config.toml
d_mlp = 2304
norm = "rmsnorm"
positions = "rope"
attn_scale = 0.125
init = "uniform"
decay_shape = "linear"
Each number is 500 + 40 x the weight over its row's rms, rounded and kept within 0 to 999. Layers, rows and columns count from 0. Numbers have three digits each. The size before them is the row's rms in percent of the matrix's.

# layer 9 MLP down, 576x2304, rms 0.0894, rows 0-213, columns 2048-2111
105:492475483442575475469520484463484499508432500420509510563493495480549512508537507537521463550442481527459513478481455487458506479497543479441488504491476443475429563463436524488491441501504531
102:466536487496468514481546611502489580521515500500464515449585526536526575491511568452559498538580537523513468537501497584476430520489558491518498512530511413521466450494537450429416561543506471
101:451474519524540512483530506464465515497513433533413510495525515491499482513500523518471498508473470531520475482436482460485460521455443543506518511474460589521540508573541510458467430597480508
105:510529519481524494481449506527500462513490508476430508471545530523466542501533493467464523464472476582560464470485471499517500472536436516531533482570447482536573530476535531441534470523513518
109:526492529427474447578451517521522519449526428526467505500495556500547458476482442494503403511439524539484474442506578493499505524535499442473514492530411534479532508444452452468514533494547479
099:458451440495463460516476516544555516413528444479485446559550528456553504465508540548484449545500499486490576441463516580485494560430507450486537534424437532536400490511544503500570435562430484
103:506510461517443482544509546490494504503517514502575475458525507519524520499550483533525439581512505457491468475498558492483474434470500493527421527452428516494469493501466493461480543581496487
103:505505481467579487542488531525531439534506487523515459465523460518533496460459493546564557460404516566515487482527502507520486553466507469505448508462499528547518538501531510505539511509622567
099:510514476517612516507468524534449582480495469508535500514507494520550571493528468375458576470476551452580556458527425536532532533509526479461456511496465517486512540481501486411517583495484582
099:461499420480548544569459487446474520519495517429502526523531528559478508526543527441500580526502436514454559487537516534511525467496552522430497573433496406460554543523566420469498534548505516
101:448478513486535482527466499584451420502424448450488481566449482475544536501431500519501369470546530539520479438505537528465580602503537526486406550509537515515389470501475471517450443530531472
096:531501475521455440507469534543504472509507500469460439540469555530454555511507498499500507456515510407571529497473506554564462539555536475450519480445433522505501559523409486519561455451471486
098:504490467510528530582531488505528531475503501466490433523539497449517499497518445468465497490520446446475526551444491510560486502449525512473497443481533529437470544469480460434479410470462560
103:453530590476516533549507460485442492528493522526484425555482546473487517525519466484516561420494501498550561487522550501509532554526459534511521565549482464499438494509567458481566518521423493
100:548548526499498505471454585487508466515487526424525438432479528584493473513472472469558300541542475504447490470503487390486453466486514525456576485418464521477400509438465498560559457520550524
098:470445543525482412503532490485475478530411540508515520488506482482509563463505494620434481449518487500482567545453453471503485493433497472498489492514495459454454522528449461463520476512483425
100:458522512531523508539432526456481480474503447524542518379538486524470548514504520467451517506484537537521493561533504519535477462538486533559490567550464418557576487476479508464521538543498544
100:446501481541482517489506493509473444395531481426437502429515554564437582486458499566466485416518518540531543544496563560526558488510464524495451494433528602518525463581498463545534510543538444
102:520507476445544438492484535451450475572429426527489418470481499507422426517506487471517486458507434500407505496441496507462434532513460480500483526551502467511528453459568496512504505516576456
097:428534458468534455488459515466619509562536448506509549505541531572470428527463517520466476521527565495501416512520498483503557498459461517512491570595460491513509539498442542540503515463623472
098:431538484511545541513478492484460475523482514483499453482567478558514479441545543488515539474459433498483474452468494508491526571555535452558457564497497489504496423499492524451498512546529526
098:518467529505461544496551516437521564457544505554529509445575516441474544467468519509523562603432458482492594522532481456500477415492534480514445587485440510546510450452535473508511424495553498
102:450503466539497471464514449505506587478513491524489445500408482489483499520597456553462614526470500502531471555545553508537533450555506525569509487468531479469407468398464613439532458467435426
107:483525495531571517478559529531513540513536466436423482456549551494523491502474521437543509430443438562537521544485486425498524531566544465455431535438470491461472514580489521458606515517507565
102:565407541457506477489482481495571524424495473515499510452529630474508457585533458472481517559530515515472500426473557429486506496549490497595505450449497522582473544445568528476463463566520542
097:469564502526418441508511492500484455533459516503483414489415580467453499526539449498491576488505520515511442464468524500570559517415448481575469499429438499525577533529527497540579453495493466
094:507449498481534580476511485496487516423497484507450501542585515437511576436490500513589524424468460501551561500532514545490531486498499437563488526494425519498483518572431505556538510462540479
097:455522454520501474493502479472534582488523538494508474493477507543535475420438487469434550442546491420499483509570477539479510497489471471499521541483532587456551446458471483470475484430477463
096:483516471499491505535466573490482460501521553512509595488470462464399516544463495494514543458453512496411545406481480528495437574508470521521485450501497435520502532472494618536485522391521488
095:504505459477463462502465511489503548532540579451478458483496457452573530476501499454481503452486485516477482486518463477447467492575575566534511458434487424500524450495495476518477512528513531
102:479497462516489539555567510583532527490518538559499479471570590547488520427475514542490596484517489483437518451525533525485479550482539457530493459512492576547534483529445540499506504556461494
100:534534532490536490516518502525552488515531481512538437463561512477463522523493554506561492446507431536464520505532530549528609488393485531505591509540413496529488551466484453481470485478547501
099:478490487552527510562529616496391497596503466484565562408588478472451476519472470514469546498517524564467485555551527557480507578573481452400529483485514436514482453466518480501526521544567477
104:504495542509501419492537508462471541584508492489565528470479505499407444508530515513557441556489496491510516532563465472490509547464520508480436491539485610552481442540500461619481525510527435
104:611520503513509508581501480520547477515527540521509486519435511496477548556512443491454504499491442547477416562442458547514510551443422487494562537453506459466475438467561509510477455456443513
100:598546488468589502509444491454408545564512471408523408501457521502471487476481549457529450437494445517501573529491447468492516547531462497550556494564525596444487567466468501522477477482515490
099:398449512489548480566459484580476496536552556483579501533479512523435526523490465574541537513538529413514509462588491460492562541530515511577516487485486506541528412442435463561559601503496514
100:464444519469489539524469536570528469481484562434483599574465490457490508466484531521493370503585491484472538569521489497444573466521474515530476526490538544519443564503536532481437535429583535
099:503510536533464553512508495521503454462490421464511444507542549486586455514534555471496462522418492486522558485399528570471544449422473428526412479450488467511505465505472528476509495493471523
100:576529467463540467500500448446467542537481444513499403524517428454529594468521428507564506517487492519490491489512494511506551529487525499537530489442506474534529527462564512513457503554499529
100:503397530462548485552477523562417477493463587517563620493495462450565503539511499466533521475502444467465501563459526519585475519505483541587497526435507464480444538510506469521464515512550500
101:527452496495479553483554466529577480498548520541517426499451491462480512470532495495484523394522572552603521442528472483560464517516503515492462451513525509534514499448514499504550534533425514
106:503523516483474497497489597502522502547559461524518503565517466499502515484533518419492375453497557562526462551524524560502499465467489529501439509501492426537531429494591516502560565504484503
098:477430519541438533492541478550452510458566502503540510555549485499459606431571525552561439445461486533551568507463478500517502500489539480545504477517467456578530455516429562490480506475472445
099:427491421534484593527553538507520475488548444482479528557475531422512565618516474478500500557500568468507555486538521551495519482438399466507511469545464552521627514416540527472518507515451521
090:439579490533567451561493523460525476480472507436478495457478498537529467513510521516486518538451519484485509541606549492501505494464517469481566458500523484523579493482583495483499543442412513
103:550473559483472514567465430501511498436479441484493509608503457571502512552514497494533496490543547533513409553575394529399520539496462443542506526569483514504450544480490511508449493527509545
101:411521490592512525578500555516553495498411467511516456496537534503575425487534500516569502460493549476477478499497536519540607494548556512515542462508471562481551473484529443548563473492520478
098:497510451492527483414566624511521495513482525537477470552559529553537545480492515462466452480576489528505494496485527497491506533442461551487480514472491596489489544531507522493518493465491575
100:536536417522454483452488572471503453417510457475561423496494513454465494482494481471544515494464476524529427519525503515490511489460448530502515495509507545493559584472562515474513473484555523
103:522522483499492552548558546460542451444525472562492503502529428590459524535488464515494532562435477462544560485550474437534553433512552553466517490456532459494519464512450578421457556480448487
100:526508514474501525496550494526524514491536518478521563431532464539540536453567472537525496455472517551485566490444537434519503547538493523552531500473505466485474475556477512467426531520453507
097:561503546496469546572526473454499533478465462583454413530444528432452449445481488463479420573470486497459512543538538499536543413502485460565493533428502655492548483462563472460515442536565470
098:522425450601445496510487480448504497473505486536450502495509465468474512488497520552534543483542524517539554565499465568465517504493512530482498549548456478563537520496493485473454522498507475
099:507430537522475496503473547487480447490564476463467545547518531515533578538495488531546578451459496499472490489496468528522510536504457467535547562560555526506437512488430531578534486459541388
100:501503540559452496498511633461468484493555485412592468498594563451513492474518459504470579554502552482483486447537588510527507524533493480467469449433513489469495534485510494516468502488533552
096:467514535497486480467501450528527536455464511517445524568483592430529434499466463466568421474498507458495512455451552595511529499497576509480554495488506471448483537506458454569467508441498496
101:447553443564577398587521421476508502526430471529521485524560470492497452501510496555463506549444442427402515493463534569512560459491496489471525481503511433481487446507511500469485563488566442
103:533510483429503548540534615543506541480501550566507487536507510537437520513526486483492527457509506483551543514469607534486510484496486544398493473444483550512510543470495510483521416507513483
099:428549550451503486446506580529506558489568488424502486479521522446479534547495552486451448432548485514556483487508512560494481498515470425562532491518495535528478499535453480572484462488432513
099:508551489472457521565462453482523461561476526494503444499503459492551529477492484413528519472519495488495429491468453434536493443474438486509492503502499491478466468529557499481556484504529455
099:512497468484425507478508461503531451459442498538481538474522548547500556498471457435558544498527428555472479516487482507509473492511506506483562577524471543543537538541519486514436505451546560
100:482499464510546492551470533540541591502523529576412507538466527491456471485531597508543453548555462477519473558446528578509431495492560498562489492502415482460545518443451507490475476484538568
096:504597480536407430482498500556465550506518542485424540512475541482496460557446400493426486514474563492423528494516465584505516470446376464449457503456489396527542545542487557483496504431557499
103:494510496471526401523517537495494454471515460504575470452560509483524479516491472528492499547421469479465466305479521502559456463543492501536491490437511561525497583539495517486488439452485495
096:521535522502489528534516487431500492454530458533540567536595504506468448494473536484498616501561478443515494509534478475487453498514485489500550560547543416457562465527513432494575486505570474
096:513544479495459512537465494494538474454460535454517439483519540569478502515473474536452404484440508446575428545452554497488563518487398508497494424433533407493519484532470422484544523451483512
100:473469506489596457500500464408502522495552516459525520514514507473493401423418468464456489452468547530563540516556571502501428477461487496424436491497504513491494461469499380477520525457500518
102:502510516494476564469472510471528534533486528559486485516499477464401526560474568460542513516463489497469443561520467545471460472487467470497461493517532561584419446548547575502453472584574497
097:472461478514525501485476426482455467488476488437420489551513514440616458512517472500503554513457545501530494470550479497484471407532482498432537521526490516528434506468416450473484492482509452
098:531467582454494468526450471559519492462518549513508569516514500541478488518499471519586459549543485457457504524481453441510498554402505512491485498542559544534519462484408486480492520513498536
101:469500531484458565466475458455490527488423470508633543492496480491458493541477423474495430537383395464461512500486473517517489488516522483518510426435517475454505473503521442479519498494537540
098:501546486404497462456541494497536463534502525477425544494489461519501472535512438442528389491456534490514494480590477584498510531524466524470505460520526512517542521450471544425448595460534459
106:517526500497528482601548576479524460499474471523476503525461538526597504501432489525529492504451520503475518499451483534530542474528559516587476530494426455435504492516495436523546532554468489
102:565501479494475556547540498509488458530411440491461539496538444511518549556522532449511539459502475541449461416531514520525490492532486481473428473534509620468527438494431507495542445545479564
098:544504567494539493498520503543508502558484526560512453582545478531542542497548539483393611512530546484514496470473561536524550479466490509535471447514484379499591533518446484466429537459454471
099:543514494504501485452518537513446531502470507468476564452489478486475522418488539485530572513515546439474537495487453397545569467518511414474561506503485608456499523504543542569516515484499555
102:511470490529536484548505494515540522532501531467557613427481524516436498459437507556481528566543574559489400448508456448483535509455504482506497435524522514515518575522548527520485486512429486
099:480527475492489526507515458534555471500509529490454466449550502532526466547512511499603555447526475517469498496445480487522600467518527424541475511495551467384524496519491546557533465496478521
103:495448507474480489521533506490528486528443500547478491489462538572505517394456548536511497522430570495481567518517514476507508461527528496522487486499472529461484472544458532487451509515499538
100:582539501493550446485474560496495500459482493483552471503533460520427522529476566497403443559615536517491505437535513465453481432490437527430475468489504407464463558525483539556535476454529500
103:474494534460480573500483517448495558481556465501507522552429506510519511595547452565541439442466564526475458510521506494473523514477562493489466553411537558531511522556497495502514448467445498
097:568461522502484503495526523443479490501567509505502418546517456513581483404522480442515405543491461513509534470553542512553480462545546489419461405469477403565474455463464506450565465548543472
101:504523476542433513495500483529494636466495399556460603568569471494552485543449464550514492510461527479452515568458557557501504493465441522521536585493530485587489493493487545488516492489495508
102:490433499439522426492485533512465509505505489527516496500517519435445516515539529534487526559460506451584546463476503577485518416490496539519463522465455544492489452413458522470514464505512489
101:471461538505475493499473506480472510507479503469434571517518466483540553523571471497469504493488528547495542478507480443501511546531505462408436478457538510504517395487506472471467487508422439
102:570584455464389512469495528513578543479459501598506497474568456507482507581515492490517537466555496517470446488517441604489484483471489483549445483519544523515507524492507546567545478409477518
102:502538439508505532540539594534503551505440495508469452491515487530438566513483598494543480503472501535466474530483534504503511510503517480487513514505639590517532463432440531457450518516427517
098:533462494487471443494525495500526521571454518515607582482464486489500595497512545538620466377537512506471522489427507544449458512486534502512513489487522545504474467549573487490537521464579493
102:446542497548464577519525520531509542502505419414515425512528509482543422528501541530508442445504476457446459476456490467474442550529519490527570480528529550492499401449520458491469491485558568
100:457466480494505594437471550539520485522470566536554494525452472481469478426468513482519525508549502398458524529436499503472575563464476522438527541540426558436475503516528514476451491507488502
102:481452463478513537524462544484551517508524554465539459517446524560566546538496520499492657598467454546475513595513515487538502505532550606463485503560481480436571460455443453403488548538501514
100:416529576515431514495502569471518508507529567532500532538502484493432484498482506441421528559504466489565480495550563466499393566514494467437523420496548453500479531524614500549540385537508467
100:551511458503499480527522404490526488499489445508465510533532502465482437508471507528554488508450504473498524477466512498466502469497500483495438513457519530530526584476507513489522485550435506
098:478512496538547482496541481496516503546516544517439449530532446531501523486553541474479444507498463483512456479529544542558528508529541576514475483492463478472549472486476481556447404477473480
102:478558532536505526483564460534553414476456504481490507498479491480485512488526430508469496547527559480481483494512544511481475512490457500492500514529473515483587535500475425458587446548473507
101:541447541502459461502412472468508506558495470478447526444516521596455524474489541456486467527562547439467500534518550497448504476479497491490464547545561507578461478469458517521466475512436511
099:490507541514534549566523532518520525447482463422538456595524437488523604560535446458515545466543583493574486465584552512479489408503547518450467620480576469537511541457562478538590496461540522
101:416529456476475513428413429500469513516499495510480529486508494489494478441452542487481537536408474616545556422504502568584514422568432530469546530506474427552491387556524510529415472537509546
097:459492556477482435503432519546496499465497502403510501431535443433496481532460478537462480484494529453504483485515543545498451524462500453475505458493421440513466454542530497478463434492496500
102:502462404493445504488468525471482460496489553530516507576463477545544408511497378483478527532527463502501515389498459404547473532495513507551441483490469532486514495424510458542520527508510468
102:462472514468464459537534555493543468436528521493490550481521503510490431484448495454509508505494499557569502503523519486489536462519482417574493450504507490475544458513528486487459537426496520
101:557494416522549545560532506588482536485494483457441418509569552415459498546532556499480546462516477503505468430478508474534390513476480562573555527559527354464495512450499507520454466513492540
098:531510501486553458484450441536480510478546543494530450491472446563523514572492511493576561466476513502496581491563472470511555450468480432493516442475478490498515528518467543454484479485491525
102:501516424513552452496512484480493510456450493577521562473509428526490529518462576499495489493487497503488465500559507552490513499453468517553480505554476503463499517487523505545499478470489529
099:507447507528517515445471562525535519451504419439453492397553517475486528479393520408418415448507474540479569550474513496521449501492506494567459461467501444474486467488542527492465522530506516
099:481472516470441450616551468480481480476523537494481509479442476470454480526504507506405447565568528467514454523469522439518532440501525594458428522563557529427517503457438527484493541487538472
101:538514496478491553479503504515555432437546487474511417502474516556522501490420500505470542475509438492516532463556549536507578521450504469541480453552492483469499542503448492556487498521565433
102:435513533514539580435467569496542508503549467480476459487466567515522517567531582523573469469500552536480599557571517489488511547500513439500480493520534413514484526568482465505467469477469479
100:489542553458448475526467510525511537495535480483540499555533471606505549457475531523498527512511490551539459482573499517533460439497559543541484473521495539564482472501510460484474589485487462
097:536533494523437515459488485492523390486461432509498487483439550471556514482555466482482587498521425580482529474579396538534499556534491529535500458398536484487560505518534536542452508485567530
096:428530541448427495483511455571521505454520557506520538504472544519557533448526515509484539541472470514519451530569491508563510524485490455480436506488516491480524452545482491470575423554541565
100:552479591509469545600562579498481498480553445460501522498470499527471532534620475523521547451424469485521510474508494465424558460511515491487453477491509512496528482528429538527495538511430511
102:535531412470479476474479523544465520517482541482564426531490504485521450475483446513554453612571429497591562503445517496478471583492554521563466477495543546519498553459571530495589495484483547
099:483502452481536495489502499506508530417557500447485472529493450556523535547485563465615587485520458515446487504475415503500543551545477482468480480480518504546500468460487502484479438519466499
099:508515516452500577459503468482545549436520424507466494464480527519504474527479475485484513511525629449466523438462512491516482491493515482522514572495537508505578438468460574519509473522508568
091:501499500458458566473523452495514459488499435481501509458471565560486499533461468477536511482481474467466463529569500455454546468521545434530441520495454516531492443456533491509572491403467539
101:474473556454535506429491490467507524472484559454491408483492470506483597476451464540506440532444497484493448521512437481562527505544422420508525485478528498450485410472522508445481522535547533
099:453472517484524505514487452461494415565482510528458644509491489454490464510458477485514543474462503520511477505456528521551505494494594488550473474451443363470544437476552518517457555438493532
106:516446460503421522484486533482476458531511544558477540601514508392490483592472535546465551489457494504418466530508546480462472510468456483508572511498434432420518453521491481450466556532436508
100:491477451547476530508517585449593524506529445506496384501467472548435473470468480496497550530522448469515414487532497477475496505495457489499453457477531618507422571583514477469500513480460461
106:594457544537453550503509486499529472507438525478503427515494485512482477412500405479520529501436504517463563482545440474501504524479426522450495498516569567481507467463438527485427473433512503
098:491534483542546496470460510506468477548585570463529579510487520521525511443477515457510505509549473525511491515496431430474485523502495437574482523550505564453548515562521407648554504548507484
100:506507538512448525537553457471453451505473481519423525470520463547438517487436475453468481541460500522529521483528510482457485530512470474445469472476516567595466546521535510528545510530430531
101:531548500488448458531528499517497575474487536502490533453431539498483540451495495507510543420489395487580483533443489357449544543479419524455491558572492522410448555505503514587504460486555523
100:519548459535482568502556506515518459348527599501526571476496515491572570458524483502507538461517520494538492461487538492526510453509582430510468454530475545454397558479508510513499500599473508
100:452547511510458633606558449578497381489482479527493519467480440387510536515501465502491497491519523499556580491484466534526425540459484533539533509466485477481471464492494584372479556555530484
099:445533471491505465488475521428526559454576480465486460486500445539470549491517517561550451460516540473489495554504464414523458523491486486479491468516524550662504485502481471532544508513528473
097:501573529542511518443481587541505555485473430507497431514428500446530513553516511512532499509540496490514462566496533469568512590473504514474507560518531430487474457449509512507535554474495491
106:565406571411488539464461474488429537499495471522464543542418486461488511456485536413488501604479483510537520514437497460593528476481538493491510521517449484478526534530545507488456485445497523
099:545517461478504431499541523523470463528541457492526567494507473522493457543544444506478438507464490495540583539453470497462443490464532545407494451516502480523492515484490563553469506546561436
098:507444491526595509454479539577533497503464487409648472457539563487492413578479459498559497508521518528546493519479489500475454537543534467489486512443406527529506502490438500509462551482513517
099:593453494466530504422489519492566525469527500529539460456450565587487563437466476557520439533502521517420453511534480513518477580434543593499471539471515512527474524468415488496487498532492411
103:489504504538469492456533504486505523512477551412532440511544540467533528468470487529521537485508510576443513514470500507471548468492455493557435484467455525583536521514419495567448533568497456
102:369408480483548493458458506482510482463539518483429507442451456545538533507500534553465504514436552502525432556522550517499487469480563476483504543513574477472494535504531456550517576485509463
098:477502526454556550486453392533516504475520543566488444473496505521483513465504519412456520551434536507506515460530517525508484521492461549523520580463551454453531422516479430582476488488521509
098:492496467464499513530441517452465448502544482535506515535498475444399439515480519472584613478502537476511559527524470539517433499454475448493442428450477525494504532482575523521532517489512553
103:488528497468529514419491433461447570490441498423481581441530478476453478495549466514456421483520472489508529455474570484483538560513509506497479532525471469470523522515512525483458471467533505
102:537453509478521531496415533470506529496477476451430471476499515487503526487508458477506543421469453490566537495465459480477533430466494451504507458519446534480510570514530542438458442427566502
099:536464534511523431465513500439419494521440485514452520546460447545556536516523514498496492509545447487429500483511494440535543453509442497524531490402533474491488597485501536530543482528559441
095:523464451554517562548507549480533491510595497543450399484511514507579480508528467491485571483490497486415474517505454457478528526460489432565478548464492546517551488517504480486521538471460446
095:497482539530536541476502542454498557552445463448566454572516498519493474535471540499425324575542482509543466546503538480502497435559519550533453547520439541535487527523516506505479528484474538
097:487486474483533507506509534485472542561485509508509490484491562503467481545429471554434438535517566530489446513499515499492495457529428473517564469467469449474530486485465454504518468478533391
099:410513510553559461409561499477492438490484438533489528513455493480570508522482443524483509472504458516453403522590497543482447487528522527522492496458451492500505501475498448486539508462546463
096:512522479491412503553542474480524533476501540586421537468570583544548486568477397505547492509468488514517487499486533471530487475461498543535465455464495554514528560482475566458500477487419537
102:422449520505487515541464529489572511482512497586558585556510633541470488494482490539514528531469480567540536499510443480519466469474531532524480504436564553427481556450529504464505464526529501
099:454498520475529517527482500521444374515514504461485486498500472545433580443478548487587467519549489457538545488528520512471554489502578534462499461514536615518495438479427502544522492486531497
103:474515485520487522544495527517501447538501535467479444488507471429593519534473462445512387509470521515529463513533508545465501532494418506472534479505529512419498483483532521526470458455501501
096:557483485518500541491504471507491420465484556566451523452513464519475547579445504488524521514382485508514504485535540572477528544498513527509553512487500516539464541431543533518567474546475533
098:478584448478518501507438500527497506567453545496505513530411456458559457550471516463455554545506529503528464522544478419525567519532438452487511522493477476587502513425531479493475503490511542
097:567484528485468529474495567506456478512551547532420538515415448560473501541497513526556444547500488549530520585524521502477535524424523473477453466530521417526528575509501481522581542458523508
101:456480579571436511486510439498466522500422521487502492530501555542528573552539493495508494529557564524613536509534490512521518514497529547510431530516365503495499464453419512462530509476517479
096:419445399478526505507508504520580472456519531520508619525485549455521545481476547504474480510500540438454560509481542503548483522501532560518527533423502557551451533539493527529522540519406544
099:458420542473453527529518457435424502490512483528540413531504519506453493462554510496563562435513512510520592536554466463559521560493553525526503458494472496441505489454545504529469579486462453
100:500553553498461528511496506447499522446474542482420480510529511522445495488473498493454383535447576428457502547459485533527515589489493574501470490536537453462517524550441485492543476555434492
097:508498487451512586569456526429551486535453485499469530478496558542489427420444484526446531511454530500442476456460488470515452542480491566546591481515479414376526553574535519438466451483468537
100:467516516563618507404490536512501540492473520474510575507480482530494534530544492485437370514524459534537506550492534452526505507476517560486504476461438594513458494498488501604432490536488379
099:450468516569519566566442504549477509503453548488561537529471553498465461494534395487505479488416537461442486518461547451549595493523511478467538560552477532454450446494510485485483518442500451
101:490514448448468491497494476463528473592537480517525482515558500599497487466513476457509511496535540543498571599470435473539471572500509559483587451477524546502467475508465494509564495522508464
098:539451448458531525535507497497462556517505485579506609492449522538524526516456528463519540484448482453593520497454534431467526513477509537529513517497491551405488504530496500481527504540494516
098:493463466449498429525487501499478579451474515482459516466464466405498529483525528495454506439554385561480523528502513478475497566506521536559399485539497443460508507520517467586516546457513544
103:447478487472482480508483496499512566523501479481587532526526529524562466531496530520501649597502460449453526500488529455464491514504525512440482418502555491427473563517473595518481470490512463
104:462547452528533526472565437483637432545474533502561551508540528524459457440480453494397535517589490461514501521501484485511532434526556462483450525491540532591447522484465583518518477509489461
105:494504502554499511529484513581505589505516516474547574480500540436433484546570461490529411503520500442523511443497542502521504541543473507428521565437464466573492515454597393577452467536434430
102:504495549472488512559490496430466467427484604438471495524435424505445544497481535497419481585521526551459510505485511496466501536457487464593540485395563441495538471571506439539516476501520542
100:537485496460526539485492474497526451515505461527519507550528496510481540521437471513571480462518469465519487527458461544510517398494458498485528497524559572517441495500520503476516537474586440
103:507480442424532467561526524522496503449475578585535446479546425513552461563452513520437520492544533525481535460505449551472479547488552556570490599474482499470509487542560502468519460526491465
101:474563468504513502462531496526522485528420435474573455472491509517557529491539518482526458501462529493563482449527642476444533408480488514508576489559458509463467456464558526492523485509561534
098:458472512527499527514508463460479443537565460558454494421510566527503517489490442552521500469549477491476459544510427453460442506475512509516522468517508599516531457572487507515528517532438533
099:535445502518470600515501490534382538532433481571438517504445507563517578510512469447511474460502534561532487509531520466466459524548465494571480372487516476436466425454524527521532511517529469
101:479547462501502412531520485553439478492573487531541559466505530521538521565529493467590484474490476532507506523496523479467408557413474527539432522456481541522471522516472543550506470478496513
099:486569504474469491481489489480535578456623459519534507555516538585515426409453509529516545487487481505563524572557486503518516530514508539461477469530480572569540415470528541504543493524502535
101:479450482503540455406594539552503472481527449426527510568472429457427495516538463493533529503556544513505474488490481505539485480476515586392449463536570485481532495451496600512440468456465492
100:520559460498542494562524503495577501450527523401508600512470441482546535453503495484498484441560519495423507527492492473537405538478500503531540483538470569533493545440538496534505470525484488
097:502492506481499565487490527508540550541553465520516550515472519481444466480491529461521387449515465485505494606501471490515519480478523517553524501605413555519440455518488444475570544497457538
093:414508428511541453428452496480540565372531524549535511412515482467517444535501418456501565546497496510553502472492475457486520505512475519492487497477469515540419515527528525477533532502509518
097:522469533547448474514578471570451484545465507489480486440548503590444538490435491486449393518506540533523431540501439516535569489543499524430394573480502478514538555526478384507527499514528529
105:495493463457434465533539459477545535464519498513547578527524572490523509470506417500453438496517535470454537526451545543534545548475492502542514465559522529490511524467497453469492519477538474
098:545544515488496544510557497496514525443447465552491564407479509524423489478497469479521365466518482505483464538476526468487481490474477518545409532564511559477452516500455560447505515514520534
100:462557532520507592506450478498536516574492528543546488460467490523497491534571446472452475512489381527499620459468483473432461546500470536479453532493493577514507457539542406582457510486437479
100:450455519481608483513436511489441471486516415535565523564518445505445492483482455460536541526450465555520559545472450469505531550529437481518498449493520428518472493529502521551575475453533450
101:474548498522455500476507529549458507521508477520452459516577501493486560519469423482503501502361428469475486542504518473538519496525467480509500398472495458601588482513583428496490483452438479
098:570508527514487522518509499473449530472431488597502443514449483556460488463481481519494503493478483547473530491454543471509549529541512546530500523501535445536514485461450499476451474466564559
107:408452468552482490495519448430472507479469467523585548462496484455438417570508524553554523506471482463522513446497515529469410534430522493502512420528448473488477517472519522523519495480473480
101:487533523503536476584505553546475534400506494464457533543487554540449540484491512505520434380510472515521450517536541465499499517540518527422545538510460513508517458447497449493447523474546417
101:439547557532520476501535531522522485476528441461456415519536507512525481484532523537497419501510491544504502510457537467529547504508476530458498521547502632511494457535550538597451445442484460
103:549564501485497447457538544522467493503606444475542525515508479502473502557467456443532516497499508487538452447416470541532456579523445468512491382501480458429504486490467381503484502425463503
098:515470502508494545512524547503486474431456446559542563528508487540493468516457476431515470546534512572501581454500489437509428521486561509522508414520462454476479498510506508435488543469545488
100:469476464486441514535531484484454525506554419528477517519489588547556480486487552468476375448471515424490533474530520494484448534479512507511534490498490509481441468496523501529468511493482447
098:482489481503473504534467481529509493471502434461508589469527474485484497503507482523471490555442537462463523492558441480487441527469478553559500418520534527520578523475563469502538506537407536
104:591477520482534446441448441512505465483484469510539499497420500454467381451538467432567447508475495504484535542461500488521464460521504535472496515493423498534541486491508487465485592492511491
102:490524585555475585407486519467491509482525494508452553495490502469527479518490458496470627496485520434467521500529547507435508494494490536545531518519535494467520476554445532475571478545512493
102:535550492483535455481521487562443513458469552490488575506500464567409465551482446552444412495632464479499551474498536512438442507510476521534446455531546435491408407526533482473481470522470493
095:433526429540530467523490545485497465483511536529519482485640502573546507544428501535563571516441523454450425521510517543443532559525577575482576584478528461382455483511520450521470592458526558
097:474505495512440441483509446505418523536541521494458566509479580535465527480486510488484474448496468545507508482526480481459507437486460449524493504495511504520484533404551483469471532475537444
103:475476489553495533518483528517539422566558474485516581507553478535487523483512562462557482515470550540486532490524515511519537550483551506522575475497434528481524480512495519543456548475490505
100:457549510515540518463454425537530465438529496464514510565456568526518531432468564485507527583406511526522491485450518539505589523476491466480489476526483490475495416495506455542552521501514493
098:538438472505485433469526508485485453505547526506534577472491504429496505460466503513554602471517450491458497552487483490527574494496549419504536590483460441528502512468464537479519491482546529
096:539513511491480471510479557535496548492543461456528544447558524451494528456406504557511488460502500487541544494444529458482548512489503499558496551493528435504457514490498529518470524456502459
098:476492522501538474548514517514522496508544508454521486477559497525467421475495558505439520416640568491535493484568516510587495544548439472459473470507522463511504536434581480480449596449537535
097:519515482473442450535501518486486491521479492486552603577543475532486539554514429536553491478468501497434537487503518504502460507513498505440519505560488474527512430462543537528489445480454458
097:468495467485560510472481469538506500534481442484502493434474534430505472467434530573508416479469528514537418535518515463459428520513523492410445458577442545494488457545462509541542508471428483
100:481522501454490568565494476489553551456536449482477485449474459429425551472556585496543440500468521546571602555456463515483552470487501496463527363463478524487525481415525521466478504485483498
098:451531542475497453464474555486487510497579417455468442467534514514514490513526461407546491557483516454474440576524449454428554490503479504425488497459532545469519436567553569520514498486513493
101:490456528477527528510543453473499502447522578492510590512466513507463552504508459489496505434501523451495463477515501533510493483498552484480553492565523499604527396510487429495517461446459446
101:542497514479511484551506557546567519451526516472496519494419479451437513369474597512452537550455391507525587490449393507463594493549482490531489520475477520515490470443506480564473554511429542
103:489567476473451477524505485500502531469547468558501551501515518534466461522502428501528500490460469545449551468429491508485456523437550421524527538516519418518518488514525496513526466485503471
097:449506516480495468538569550545566467461515488425465400492487468514508558493399604519541538506459522497484558474480544513599421503434483484481529522502456544526529457443535434571595450503481549
098:527449522517464522513522566447537493457478481522451485457455497511453471509436436461439448527526620501459489494529508486485484483478489472484510505437530475463562566485578439515447509473454540
099:510570446518524500421411486519444554557503543519450559515546517402525488557497467445507533446515509470491554482537473479558593505484502493529511499488426522550548467549493474546484464500441534
101:518514544471458430546515562516560519559591422494585473410501497527502548532536503457523424555539486504490511471529508515555550490472489465517503498469515470483477533530477527474487458506519586
101:548503535554474498450466476502483528516487502483385510435504405482523449476445550502480489479494518489499509437418417496497437525517450567509518519524477496490477519563526498520490480525553469
101:459555471445540548482491563532466489478530518514515576518540526459497515491454507526456418576467497455549593505476551609480537498522444465493520460544528497499483533459527511486575544528505472
098:458517559541489571529553469468533551508423474474436609517395517516439457478520582533493553489482498572536529505476481474452484485476525532559506452493524542498481574483522489468558491518464511